From a checkpoint of a small transformer trained on Wikipedia: width 160, rotary positions.
Each number is 128 + 24 x the weight over its row's rms, rounded and kept within 0 to 255. Layers, rows and columns count from 0. The size above them is the row's rms in percent of the matrix's.

# layer 5 MLP up, 448x160, rms 0.451, rows 63-76, columns 80-159
size [ 96  95  96  95  96  88 101 109 110  94 101 100 100  95]
[[ 97 147  71  93 117 114 136 112 178  88 125 139 134  91 171 131 138  95  91 128 126 144 127 158 132 145 111 213 128  98 142 161 182 101 147 167 152 125  94 134 132 107  96  80  97 125 142 130 135 104 137 160 174 120 127 122 141 138 127 116 128 114 123 165 140 116 126 138 130 162 118 167 131 127 125 120 158 149 135 113]
 [133  84  77 117 118 134 130 186 111 120 114 136 160 109 132 126 117 148 180 118 124 151 157 152 127 104 106 159 101 137 155 130  97 126 127 100 123 112 128 119 150 110 144 149 113 109  85 150 116 145 123 102  90 122 127 154 105 112  88  97 121  94 151 150 128  93 143 105 145  98 120 141 101 113 132 158 128 109 128 131]
 [129 136 118 153 189 124 137 119 143 116 151  90 134 157 113 124 149 140 139 114 155 169 183 106 114 138  88  94 111 124 109 111 102 112 108 133 136 128 131 117 142 111 141 155 140 124 126 120 119  30 151 118 143 136 143 146 162 145 132 124 181 118 135 156 154 144 124 129 134  98 129 163 164 137 137 106 105 109 113 109]
 [ 85 122 154  83 164  84 136 130  88  84 120 145 112 119 104 131 119 155 141 116 128 102 134 165 153 130 100 142 105 128 127 143  90 123  92 144 138 104 137 104  90 123 138 102 125 147  76 140 140 102  91 108 112 128 142  90 131 156 128 100  84 157 154 131 106  73 163 112 123 137  72 134 133  88 169 141 171 116 125 111]
 [100 117  97 148 152 152 128 107  91 135 160 138  92 143  90 119 125 133 124 114 123 123 132 143 155 104 104 164 144 147 183 150 150 103 154 127 127 120  97 162 162 103 141 155 139 136 147 151 105 132 120 107 117 126  84 147 145 111 122 160 110 126 178 129 109 176 141 137 140 149 150 138 127 101 155 165 109 163 121 159]
 [ 99 154 109  93 122 142 125 131  85  94 138 143 110 131 148 167 174 106 123 139  90 110 158 111 156 118 108 143  90 107 116 161 155 129 178  99 144 116 103 115 122 168 134 140 140  96 119 119 116 106 136 134 117 127 188 112 148 131 157 128 134 102 158 141 122 143 117 141 118 179 136 128 131 102 151 142 177 138 126 160]
 [126 130 143 114 151 121  97 144 174 110 119 119 116 112 143 133 120 122 143 115 172  84 128 151 123 137  95 158 128  94 115 156 128 106  95 116  78 137 127  69 129 139 125 115 148 101 130 155 204 113 117 112 111 159 106 131 109 156 134 180 103 131 114 115 125 156 111 121  75 126 158 150 163 132 125 127 132 103 142 146]
 [142 128 155 113 122 167 196 111 144 173 112 163 115 133  98 179 167 106 131 144 134 139 121 146 146 119 123 109 111  96 128 117 153 118 118 135 145 167  98  80 133  83 139  96 167  96 145 136 116 108 100  97 157 105 105 135 106 112 138 143  69  85 130 116 121 137 155 140 103 134 142 114 145 125 186 131 177 124  87 129]
 [134 130 157 177 112 106 115 115 123 126  74 128 149  75 139 115 142 134 101  95 154 163 118  83 145 171 109 143 135 100 124 116 105 113 191 122  97 154  89 132 138 107 121 109 138 143 110 104 132 114 145  85 126 153 115 152 101 147 137 142 140 114 125 158 117 114 127 178 130 104 171 116  96 102 121 146 120  92 153 110]
 [124 131 105 130 139 139 122 149 148 135 161 109  95 142 140 107 122 154 161 108  94 108 166 138 105 172 128  90  97 166 128 118 103 101 160 141 132 126  99  87  96 151 136  98 130 105 128 103 130  99 136 151 108 145 104 142 181 113 111 123 131 132 147 137 155 128  72 147 175 142 153 118 152  81 114  95 134 143  76 133]
 [115 100 118  98 148 106 168 126 109 150 117 134 112 128 150 156 108 131 128 131  92 136 149 170 126 117 148 124 151 192 139 152 123  97 146 141 168  75 159 145 120 114 121 126 143 139 140 129 116  95 117  91 108 137 121 123  99 156 123 140 120 124 155 182 158 146 159 129 104 145 120 132 123  58 117 174 140 127 133 150]
 [132 130 122 143 121 133  95 130 157 113 116 140 123 121 144 145  94 102 145 115 156 108 115 125 127 113  88 139 122 141 100  93 145 176  90 156 124 107 155 155 135 170 126  85 134 111 121 102 100  94 109 122  72 140 156  87 137 108 129 121 103  70 123 129 153 118 141 109  93 120 102 129 117 142 111 165 182 111 107  97]
 [111  75 100 139 124 117 115 161 118 103 123 143  64 134 178 132 108 177 106  87  97 144 131 120 118 150 116 131 132 154 129 121 164 131 134 126 133 120 105 126 111 155 135 147 137 137  99 158 159 144 136 143 165 129 107  90 135 120  92 119 131 112 135  91 126  96 104 147 145 132  89 118 182 106  52 136 150 156 136 102]
 [130 113 142 141 161 145 121 160 135 106 132 122 159 125 133 155 157 100  89 135 144 144 109 132 121 127 152  75 130 124 172 142 113 139 124 133 114 106 123 146 136 134 109 131 102 185 148  97 136 108 138  79 134 140  86 157 123 124 108 106 121  92  83 109 150 160  96 163  87  91 148 138 136 109 169 152 155 142 146 131]]
# layer 5 MLP down (transposed), 448x160, rms 0.3, rows 63-75, columns 80-159
size [ 93  91 102 100 100  96 103 103 108  96  96 105 105]
[[ 90 120 120 157 168 125 132 162 124 112 111 148 142 112 162 165 147 126  83 125 110 101 126 109 173 129 101 190 105  94 178 113 122 138 125 134 130 150 132 127 182 118 111 112 122 154 120 146 191 175 128 100 144 141 133 153 139 120 130 139 134 133 110 120 133 132 165 130 127 125 156 138  99 108 146 161 138 137 121 138]
 [119 110 117  82 133 120 156 162 163  94 120  93 175 129 146 195 128 120 138 132 135 100 136 161 107 110 116  70 110 160 124 109 102 139 151  88 124 145 153 115 106 139 119 111 147 130 152  83 148 134 171 133 103 120 152 157 138 140 122 185 161  93 157 123 104  96 142  65 119 139 132 142 128 135 137 163 141 118 130 130]
 [112 103 135 129 128 112 168 184 102 117 163 127 168 131 150 134  89 103 178 127 117 122 142 135 104 121 156  84 144 117 132 117 154  94 118  95 139 118 127 150 120  89 145 144  85 194 163 146 142  95 104 112 129 149 114 127 124 108 138 126 126 119 132 130 142 134 120 122 117 130 125 116 166 120  90 108  73 162 128 154]
 [ 80 163 121 131 120 134 160 136 151 133  99 126 155 150 115  82 113 163 148 100 171 115 133 137 106 120  83 142 116 148 153 148 105  80 156 150 125 141 122 117 105 104 125 146 139 150 109 116  95 138 115 148 139 155 114 126 142 175  97 113 121 181 181 135 116 123 102 131  86 101 102  83 123 151 173 112 115 129 117 117]
 [105 163 104 168 113 132 124 135 147 160 125 116 144 150 129  67 115 127 145 150 142 134 127 133 161 143 154  91 174 138 156 102 166 106 125 100  93 155 152 137 175 115 126 115 158 152 190 170 134 126 131 128 141 149 124 132 120 141 160 123 135 165 145 166 154 131 142 142 128 169 105  80  85 128 105 138 171 139 100 137]
 [ 93 143 132 143 156 143 152 154 114 118 133 146 135 107 152  98 134  92 129 147 114 146 100 111 172 152 140 113 153 151 133  64 133 141 124 130 164 157 145 115 140 124 121 128 119 142 154 101 152 120 119 104 153  64 113  94 102 110 135 136 135 149 112 163 183  91 157 128 161 115 139 119 196  86 107 164 122 140 121 169]
 [109 147 146 143 143 126  90 145 142  55 137 126 110 138 108 125 134 134 177 182 128 145 136 147 157 156 132 125 168 134 147 141 115 108 116 125 114 126 147 112  85 138 113 149 154 105 160 131 147 130 124  91 194 156 133  89 122 120  73 135 114 126 140 129 127 181 144 107 101 137 142 147  96 132 113 150 118 185 138 182]
 [158 147 101 109 157 145  98 100 136  95 128 108 108 115 110 151 111 129 128 143  94 111 169 129 109 129 119 115 138 156  95 158 156  90 121 155 133 161 125 119 191 163 136 131 198 140 139 127 134 122  88  88 159 127 146 141 151 135 139 116 181 131 111 134 118 178 110 116 102 114 127 155  83 136 164 149 140 140 132 128]
 [130 113 116 134 140 112  96 146 143 167  47 156 115 110 128 106 161 145 104 118 123 162 140 112 143 180 122 146 146 115 115 109 100 104 130 125  96 119 102 153 117 176 111 134 154 153 145 104 162 156 143 111 170  99 152  89 101 151 165 119 139 129 142 151 128 102 138 181  97 104 117 122 115 133 141 138 136 143 132 109]
 [118 108 108 122 160 174 168 162 115 180 134 120 136 165 165 104 111 168 118 152 130 114 109 108  61 111 102 154 113 140  65 133 152 145 119 158 134 133 142 179 147 126 126 126 131  97 118 100 115 100 190 153 108 139 140 148 154  90 142 112 146  92 144 136 126 126 158 150 112 147 160 126 108  97 106 145 132 131  96 122]
 [133 134 138 120  96 113 130 109 102 144 130 125 134  87 144 129  78 124 128 118 102 144 145 125 144 103 103  97 117 141 125 138 139 134 123 111  85 125 141 165 107 142 119 142  94 169 124 151 101 106 199 143 121 134 159 103  73 114 125 155  84 145 117 155 118 123 132 126 133 104 122 147 142 111 103 135 153 142 123 149]
 [108 124 174  95 177 118 108 161 111 150 120 139  80 113 138 154 117 157 156 135 135  54 102 116 132 123 128 129 137 141 144 107 145 134 134 125 150 129 107 162 146 133 143 107 159 148 131 116 115 139 124 101 126  90 185 132 125 147 142 102 119 101 107 132 158 123 124 145 101 120 134 124 114 100 118  97 138 123 103  85]
 [139 145 128 120 142 128 155 208 109 154 116 136 145  97 142 106 110 126 157 110 110 100 125 144 109 152 129 128 111  81 147 176 131 133 107 130 101  87 108 152 113 138  93 126 132  96 169 113 191 108 145 145 135 164 132 134 180 136 164  76 120 159 133 142 110 161 149 145 142 134  77 128 207 114  85 139 118 123 139 110]]
# layer 5 MLP gate, 448x160, rms 0.43, rows 64-76, columns 80-159
size [ 97 101  96  96  94 103 109 106 101  99  97 108 104]
[[131 144 103 126 151 155 140 150 137 100 121  88 132 127 113 116 143 117 109 130 127 113 133  69 110 127 103  92 117 102 159 128 135 152 169 123 137 128 179  92 169 167 127 135 150 115  97 122 115 138 140 134 112 131 141 129 164 194 144 145 104  86 127 105 149 149 126  95 107 151 150 126 146 105 146 113 132 128 135 115]
 [159  99 172 108 147 113 156 138 182 118 151 122 129 168 129 164 125 165 114 116 101 126 154 135 142 103 109 129 168 136 130 137 121 130 162  89 162 139 128 136 145 127  93 132 125 154 130  82 108 135 134 128 106 120 115 106  60 142 134 150 152 178 103 139 131 135 132 146 149 140 161 114  67 115 154 191 147 126 157 159]
 [131 116 158 110 116 105 136 148 121 109 160 142 138 100 107 124 106 135 128 100 153  88 143 143 158 120 101 110  75 154 109 143  96 134  87 202 150 127 165  97 144 135 116 110 122 136  91 131 154 113 104 104 115 133 145 135 115  93 149 147 108 120 168 105 112 108 111  98 121 138  93 106 113 132 155 122 146 105 106 146]
 [ 94 113 137 103  95 130 156  97 121 142 150 121 121 157 149 127  87 123  71 133 128 146 129 101 115 121 173 154 116 140 135 138 133 124 139 142 138 115 121 130 134 106 133 145 154 173 145 130 176  98 101 124 106 145 117 128 126 111  94 137 178 151 138 135 141 110 151 164 148 138 119 137  82 113  87 134 159 156 116 126]
 [125 121 123 159 153  66 111 112 177 142 140 116 128 148 101  97  88 113 179 125 135 152  96  83  93  97 140 142 106 166 118 115 129 128  90 151  98 125 154 130 152 157 150 120 137 165 103 141 124 138 135 110 152 106 167 135 147 117  72 146  85 142 150  85 118 135 103 141 149 158 130 104 153 129 115 144 126 166 173 106]
 [121 141 165  92 131  56 117 126 133 118 137 116  99 110 168 107 146 150 160 112 113 158 154 143 137 146 102 125 136  68 142 117 118 127 139 169 142 144 133  94 109 138  99 145 136 150 154  77 119 144  81 124 109 148  94 122 152  98  83 112 133 125 113 152 147 154 110 131 137  80 121 160 134  95 125 130 135 124 143 134]
 [ 97  80 114 124  84 159 109 104 187 148 102 100 135  92 123 125 140 141 116 123  85 142 132 109  99  96 115 128  95  65 126  88 175 185 146 153 142 160 126 101 140 149 117 124 136 172 136 124  87 107 101 110 153 123 138 146 123 113  93 152 132 134 124 128 138 142  81 124 141 107 115 138 112 148 148 153 131 113  73 120]
 [108 135 134 137 160 126 140 104  71 135 133 120 117 160 106  72 127 136 143 166 133 111 123 134 121 111  95 122  91 136 122 118 102 113 135 195 148 151 118 126 129 111 132 159 129 128 128 125 131 148  84 151 102 126 104 128  88 141 118 127 137 127 123 155 129 126 166 112 136 110  83 145 127 147 102 130 127 127  85 116]
 [161 157 156 122 116  90 143  96 180 112 100 107 118 126 141 136 125 130 181 101  77 124 123 184 120 120 114 126 127 119 113 102 132 125 169 106 151 139  98 141 127 165 111 126 163 163 151 129 116 145 134 114 138 107 158 144 110 143 142 186 161 126 143 114 120 121 127 124 154 115  93 122 123 140 112 125 124 107 127 124]
 [133 125  91 120 127 109 172  95  92 146 187 161 135 112 165 149 114 164  91  63 105 112 145 140 105 138 148 116 177 135 175 146 158 137  90 159 117 153 113 142 149 107 172 132 169 166 148 149 130  94 121 139 102 126 114 102 126 132 145 121 108 118 143 185 135 128 170 142 101 132 117  62  87 111  85 119 160 157 120 107]
 [ 90 136 123 165 151 104 162 146 138 201 132 110  79 128 107 158 126 149 130  72  97  98 145 119 115 138 129 139 134 188 162 161 130 117 163  90 155 159 125 124 129 114 147 115 164 134 113 153 133 140 123  99 120 128 124 148 149 125 144 126 133 146  64 170 152 108 168 113 138 128  98 125 153 103 141 100 120 122 105 135]
 [104  59 115 131 102 159 127 175 135  93 126 134 106 103 145 117 158 199 117  98 111 102 127  94 130 172 150 151 124 127 110 121  96  84 115 143 133 111 116 137 153 100 142 139 109 133 134 154 178 153  88 132 113 139 142 130 174 146  94  98 102 119  97 166 125 140 103 131 107 140 122 170 136 109 118 143  95 153 101 109]
 [162 138 153 138 104 135 119 140 121 196 107 138 117 172 191 152 126 133 141 117 157  74 133 142 128 128 109 109 168 145  82 100 138 145 106 107  97 130 125 100 146  99 146 115 150 127 129 138 113 162 117 125  93 154 154 117 149 137 157 160 163  85 175  90 123 144  71  96 165 119 132 118 126 147 123 134  98 128 139 125]]